python train.py --n_layer=16 --d_model=256 --n_head=4 --n_kv_head=4 --head_dim=64 --d_mlp=512 --vocab_size=575 --activation="relu" --norm="layernorm" --norm_place="pre" --norm_eps=1e-06 --positions="learned" --qk_norm=false --attn_scale=0.125 --bias="all" --tie_embeddings=false --parallel_block=false --init="normal" --init_std_qkv=0.0235 --init_std_o=0.00416 --init_std_up=0.0235 --init_std_down=0.00294 --optimizer="muon_variant" --lr=0.00584 --lr_mult_o=2.0 --beta1=0.9 --lr_head=0.00507 --grad_clip=2.0 --warmup_steps=200 --schedule="wsd" --decay_fraction=0.773 --decay_shape="linear" --final_lr_fraction=0.0 --batch_tokens=[8192, 16384, 32768] --seq_len=2048 --doc_mask=true --train_tokens=148200000 --steps=8915 --dataset="wikipedia_en"
Each number is 128 + 32 x the weight over its row's rms, rounded and kept within 0 to 255. Layers, rows and columns count from 0. Numbers have three digits each. The size before them is the row's rms in percent of the matrix's.

# layer 3 MLP up, 512x256, rms 0.0708, rows 116-141, columns 0-127
119:048134145096142164164118216129151133169110144119159158109150152096100127128087099086143054132144109097114147149114127152150104216070134126160131171160113139146151110098113070170119157149153150171091118119159095119125124126125127138149136101086129152142162093136079151082134108187144128103126140092156121144093118163183124169051133151192083148125075137141091145137186079184091143111193
099:079134110138176076152102060096167094193129162107121138106123160095174158115075122115133155133147134122138117128099107101078127047113216070038127119152066122140168198113070132178116116133159136152158081140100149130081126173136165181119182129167062214131110165166153127127137116126154088178134115113161128118098118126119152130055150081046165162106096161087132124091124142161153151141134
114:121183130165150164108117094104133106101082104130101190151164127161139130198105147078115182144152128139119145096128157123117086143118119095131173161130117207148114142203100102173128099152121156129124142103179093086146168081114133102090178112124078147101142148121174103100140152104172146111118107093069171141139107107204138115106102180143076191087151106081142086166109154115143142087137
106:143109133129171137087060131123171124121100133149129127150137192138149085160073129135151131125110140135143093141164163091130081233126082074160131119089091105100089107118162112143152086095121125184125118127160128124118163052117093116071165104111126192069116102151118117183150099125131081122131217120179158162103132124131166129171138078113169101120181137070099128139150090144138141162129
109:118116161167057141153046131156216123150187156108154135180105189118149109165143143116167112092109198090102098113194166091111111127138154135095113105087179130126124121143138199107127098127209222085161050133120074123158143166126141119156058081083128127095114193120119168143099130105077170116130079090099111139143162156122105116129168148113112131145168147124109123115123071141032115126069
128:188167102114072152157151109078187112117145163146089176111180159198134115112091160091082173180132119165175121103106124130091094144135139112113124128111125129118123105150059216111134100135158113106153127176132113158117120135166199087119144075082125138133164142152115125157141122144114188166149084077079163076136125110118159183115134132106096165067177137194053125156077118093118105157156
099:139076068112178220089082088136135119131140147134105146091130135091136134145049139084127125161111141116104133133162131172160194136169143103114096149137156161106080097092131128119057073104143121078105136147140118103144081098112162120132101142163101077176132230152124135091121208155147138100169161148194140107115133155122139088136157144134086109093113142141070051088155171174114127166146
104:119148171128141131089163161117168076132073085141104076125147133166088078134114135131138118112150134159134188090129094160136097099181109192110111107106132107141133111192097144145136154110057155110109058136117114113088080095097093119168152164210147102175193153157104138113136114086140111095147178049174114129091147050196099124164148141089104071135166149137144115117130072124108122151107
098:150148130033142114123121114115121171119121089121167067103163142132105120100159091113168115135137167077216132054123120100135092137121152146042166146063136103126082168086111113125094100115129131120157168138151103133172114159100124158154170083150132110137118154106186129139105088091066175124160125118157149095152192106128178161087098145106059145113157115125133103156125177151145172092136
105:066137098166154196104090160108170145071129102124164123077067154087130088135120118127139083186107178119107103119110207089105076162168095130138058171131142217116138151132109090103077140107089124142151188107119197115127106148146133096118106201144138122151103153068150140079113155156107094087165157126098086162087113079136150130078141092138112112123119135121166125143129085131091140127109
006:121109170163090143095110084087101068134125115150113132098133142152088186118097090135189107088158150224178136115136113101144101082089091121183150188145129165120103128073184138155085145191078158058111104122102111140131119126072111153114086102105169065193143172177153113096104130126177119089126122132103133094122131139118088145078124094099075169071183137066122115113186116138139143095150
006:118105164137118186134120108120166124182121118182124110117142128174187207095101121062087131099131114096120122152097065078102093150099092192097102123099137101164103150061188127177166120081142126143096111147065145117124115137084148171162190160154146087094130102133126133094127145164111091079154159125110115131086096131072149171108128115184092099099120094150128134138193138158129148104130
096:130140116104085150148125154123130176149115090150158104111127181129089132141196122194088133143191136123104096116193054113006088144170082091113161158126164103078044142147150119132119153121151146102129138124145182102194117225152175089115155196110157115171118151110130156125093145105105123084129140077134101141125128115163132113192071127126054129123103112133129091134159141132175156118134
104:121086148152171159142105079033128060155109107172112125174186113148183053145109107117137160119165116077100117149171082121145161155160128092144139166107106128178117161167113160166118071165182146110140140133137194119083028134148154126122192159109103192122070107140143082136145119137150112112068160113159105129129153129159094087119153166168135081133143146076118065108148131145144094173081
123:120081126168137165182139143158107151133088169121124201107065169092147148128136141079088075078050112137162123125109151069122093124147095135148141108084133125099048165141145061110137112116126121096109147065131139196129191175175164133143113105141113131158124102125138106159120154137125127114139133101075134160135141110128140119154120161209191128151082141126150113089141109150100116081176
043:122182141185121100164088119139151209092127194125141146102157100097175104103117153095144129102134129117111129142151154094132135120066136145079138149055134143167073152172111208121112138179144181133110092094137137156170131130139110134140100162060152126109159143136177113105138171117120118113055125097171173092086112125178146164160097160190091159137120051118184112174162061079119093142142
124:123165140107162138094103067131172152119104125139122173112114170108152162136107065106103157091148092168111104111165163068069128185111126154181119167099072119149106148129115150122115077106140091129080124156105090218143123067122174134107177132147092142111088107128145120153111111122096149165164125111049164113143098166125166104120144137174136074110152134123131101188095140090123097130147
103:130168109116093177100115133143141169121177181161167136125117149183105071091098173087104117178149162126129131137170110156146154114065152103100164132086135156142084084139171096152111072117141104070105082130129169139143198144180146150126132096114157191182104190162080178038152150130112100145128092114107136101082147097189202100112143102120102142078136143106153164145091162136111181114070
093:078128148199117148178151142197090088176162117136156127129054148097121128144128088103143114098114133133147133157100102145061134143170111166153100157170111122147138162191130198085148147143122173090153135147168157199045120114127130154125180215167100149121099082143104096127126125150146097070151167101200122032115124115132042088150133113092163143100143104094100106063157066149119149105148
042:100119134124056152122142144118147146107107081155094107148118120130135101120151094094105157156078158104171141121145105114121124183141139166186055144141159164100136098141139071128099100094069176079096096103075168057103113190116126096133104100151135165123150150098094072088113178124108110081151173166083112116108104123099123146119120152137174131138167097187168152088156150154064103102081
099:071075183096103128102149173115128099130150143186170156103101145107036109143104124105172119117153166134174123164107068132130127112136154160119156132164096050099141125149105149146160147136094188131070132133114170120108126150152156086118134133183118115130126127179156150136125095162130093163108171099171148178127130145220123137153139106093170150144123097175073116127089149140098058133088
116:078143119137052142144095149106134108180139105180162078115122155147143091110111153090106138135091124106143132142136102167127130143154102115068153145118117088156125103087143081141121107143102090162157118139154159106165148179102125173178164138128102169099149103175114084115126197151112152096118111134106132080113134178127217123095130147119107166082143145160186133142121201150059029171133
123:096177153053140162139124108150097118102081130062136087161132122133122112177166167107093225157171086143122077162159111142129071124185160071066180164070090143088088146121175148172064142133146121123145082099121141148114186163131139107096158113064162106111122113153161103162152107213137166142137151106127111146097174123121169044138076114052142136107185172115091108115128163129089146114154
106:103107105176133168083069142155174121156138139177164097134164174064143180091113081052184131152149083139118164079129081181189118130145122112118123104119182115127174144146121169120103105116161159145140084145140219100113108133122108121114137163111095075148118056095140103143130161094147128133105146169095139152120118153173118104156167086121151143138107136146109148107138172127067101080141
053:118155090122142138157131103132095149138180132095131098143078136139079136180230141142089129079128164127168107121086115078157110201108107162130146153124131125108164069134139131120120099110155149137106093140144085093208104087160120145115116144183074115150115103100067160197097054173098137148141164122116094126133116129113197145131219119107193122126146145133107141090158142172121079185076
131:169153131137183137148136158149175104158137160130162209164170184181141129193119131097106118090169145084113135128117136127104154095144074111063163134150108109095114106130107146153161193155196108078109118128137106126084162169102191038093154151090126145157082103033160142103129087127159182152087157120117161085101164111126149092190132105090127140098116061084154083134099126143169092096174
# layer 3 MLP down (transposed), 512x256, rms 0.0486, rows 116-140, columns 0-127
113:145103115183102102140100088111158135132089140201161150074144113047075140053168085085138114155094142138136164101130138140118158140135143156127182170175120105138096120105120141159152128117170181108091139092134151139088103092154097137171088128155114144088139117160088163127156133180134142057127119129147126136150156140124135178088164111121091170136100107110049168133105119115154170170167
089:157129110116106090120114167145103127159135186118159161201069124159134129137092193114108109110117106193128123137120157166162148168155085154194122114071128145073096069101124120135163136129097136181150087150171174104191202118082109097093079119154177076159146120138091132128093130132079158110098152195094124116130104114119069135140099193155111112168119139172118119119120153114155199165194
128:162152070125120100089092156095173153094144161164160122216149129141114079189155133129140091153114134125093168110124125098140120121145145170241144104118194108100135172116132107079148163150155124128137106113076103090100167189110102171117088081161135105160117106106145100085122142116049107076082108059091072139161092134114109117137157112122157119156150152141158183134117139111123112162080
112:096105166110181139113124137147061173120157146177090139173059150162138122170128146153150148094092047145096115136142132076135189119143111140140159112159144039065068210140152104087116156128139114108155137119047087081085104146170119129139100086188108077134127144137105060125131136198140183108159138102109173140159167134094177127150157171128130156118116124110092102159176144154135096096120
110:130119158092223120111161114144135059115079138144110133072118105117108214167068142174172112154084115119148144093115120131098080114143098138106106107180133127142099094142114112138163117126179174089079132062128171120159152184141150069135120116087156142186163108167124135150190132107166149112133148140140132130142138099137083115166109082144036095139128129144181163139107132131176181138158
131:164111132126099113166173161111176115170119104073165103112113159131139090203131149145123093131072099156069127122087171093082087075102128136154104123151133149114117115167066137181092142135065083094090128157175051113170119102159210065138084059107212101111151212140124109095137131179115168125135137148108159152133114133158106159097159088141088175132154162170141144208125196156108108139096
110:130221138113135089163140137100090148092137087118145159138100151155159124129132087144131114131122151198106111089065154104070132061166158137130128105122114156095128126121155132139091137202168061161161180117101118124132162090152125155150087142143134053155134156149149161100134105072181133159144145086120134080110139135100075179121108119140118137123123107174076140096137162105142118104120
092:178070092117113153141076092122103104106187162168209134138168100154161202072126142133122185169166094100130023114157146092136095150120081128096118123164148153124161124057137098121171079110180161149142207110140155110090131145148118102125136129170107132123082068127151135102088092148117145147109157113132114143133108134088137134136119165211077105148199095139134099113084106116130138123151
103:057145084164172138134091114112136147176128100183100165100151150121081094132125155124164179135103085140120173161154123120173129137080148062069159142157164197136061185145117152133166115063135120125115126093118139122157121172131125136173134134106076096097131169053131110147122087143178172175134133158197200142157068118089098098116126085152187124087153103160121134112087183122141113113113
115:108102132104124105098120139149143192198137119198140104091120130115187116195134107092137151146137131193121138126165035122155117114073155083127140118116148170176129134113128069117157147059152135136121125117112189162121103117108137157152104114151138118141089186130116116122073133129166084127100163115194026091085127182159116052136146167125124119112147136125138119133119114116143162073133
008:098169159104178126102110118154145129115168085075113142157111158132133084195167170174115080149166128105121115110157122186119141121117117072158137064143123112154122129110124121145144150125091118137103118108208141175124178068152133098110075079111112157124132110183086156164148064130085137149072133093180086089128169160158137102141134152135103110129067172097134158144095121131147116085092
006:106161152078111167102113136092162140101126146159124107131070089089128058174188170153113102130128124159161194103153143145138191144163041087096163091135108082132135110122082194114129115107154082131124182116169128093072109114100141095172104085103090101153094106102094133134094094131154122132142166146189123083143118134175177067087115080127102173090166116137156126146128213158102077187121
111:123099152110160071155169134118112133159119135120125072160134100150113112132113135179152152117099185111169125061136116166142041147118088160150095137173101128098133166102163110097141133075074117088115144184204148113126093198107132113083131154127116074187159129176156157174122149091102159114169178114139130154138109160115155072135157105140115159153111205098156068168093100109179156157135
103:150150173168070135127174114162137146126143087047134137089158152156063172117132109172091102164159195147136170087163127048118102185093196126142155136114151170119116099104111099103156157125164120125134120125136121138094138125160094143114106102140092137104151141130106175106077154147094157065120123152126151105103161091118128176121085156085130112104186181083084155128127077093088129129132
130:175082122100094177178097111158137096143094128078117118098055111051173069149126089159142145134103162082131133092092132123153084149147160088131198100132078123124161173124132163058122127100133129135175131099148144144161104161122169118136113117136104083150136170086183085089157125193090116159089130090117146049155116168105129105148125114132136135088104145178095084192175143117141120104175
051:094104150110185213109133083066085159136090096098103160147155105118104102130115134146154122178193128085180152134114131156118173115150148146168111127135157103133231070118148063122138114106072065088115119135108131105139158151126088160115095170168111129171143047166139146148148123085099087143097136086130085089145123142127100137100149082103120117126072146119072116066145166157172167148136
102:144111148143101030151148172112105141123130135068148152106081120112137129101050144144106097142132111153145185135112166171122179104162186182140137144175097130127131073108100154133095137086099209181102101161114140087122124116070186141084079051123136120105161174114149121102151118175142121121091183131070099143089156139130048134137111165138142140184196162111064160169106145127146094156098
113:117123178136101141168154156138131153134103151119122109109153136155146084085091121094090153074119126085162057118145106139100153152111075092107165128054114059112191171136137118163122140088128128156161127166151100118154156140155095125133134175067181107206105114141105191216133145108119106115161123153098124113096126119093118152097150088107087195132160172133102116086138087164172111145144
090:109166149073151044158141089052167122115151115086121128144120147152108115118165137162090098160159117093125148142161136120118138109144142136138182054098130094151136088079120105187136153088096129090086061117096145126147123135121156167106077087111191117132107134114136106114085138129145128128118125188100159166107177112066170122159128100163087171091117148120202120192104141104081120174131
055:161083170060121107097095083090128134126139162185123108093125144111125101116149078172108130123133140147132087136162111171247134129050096172103140139130101139152134163097140102109134128167161095186177129117180113129091109086134143103093170171078152173085118111155164163198146135150103144134137075116102149081101157081157138124092150034125122120113098113071156147141070113136088137131182
089:140201095148148109132073072126092131158110176057078172183132168139170098093129110182099159108167110102125126134141158108105146136177113141143149163102123142101143126126122197118065147132157069146169091184095102142112130119137144168087147110130171098127169127106112110124122170099105140105119151150106065083124066113091120168113103141169151120060125194125116115135116099168151121146162
109:132093105153175118077180110093179146050126112075111191171191090122108153114134111159136106181114166123054131103108156089111086125125106101098077092162154177117140119176123154136079139091114147078120105126089102174101144139146138115118103103103162087146051089119160157154110115114206113103105107126106102142093103178144190072134115143164078140138116137170123141110131108113138115108186
121:090150112131111179157138155177094075108134104198187142110110139121127081130143131082088188130109109141051120134131219156132134152123133048101122092132100177096103123148127143143098076092108109102161131175164112165155097125119136098132150132106112150182123109115083145150162091151124108122113090131118152098134134086122099108113135143119159137090141095141126131168152163181117120108132
096:173186158116120063156155071132069183135093136069138187154102119157120138161156150153102103103108177162188110183111145132140143144113135111129111172117089105127104117128112140150115183074083155117178202157138112146162122081095153110135142165088153130107180118142101155140105110122144138070195118098186147080137155065106105168063140130116102145138138141110188092132152050131121133184154
070:107144061091142130093122214115140153131140143122158093115193127133126107103123067135190108102056132143124096113096042129141148079102115111097100115131193083071099078112128184112176129149128135105132161137118075135108143168189137137138140123173092119147173146123151174119139126148143160094123109122191105125068087169075105167186125077122160152128153153151115114108137134084131164128139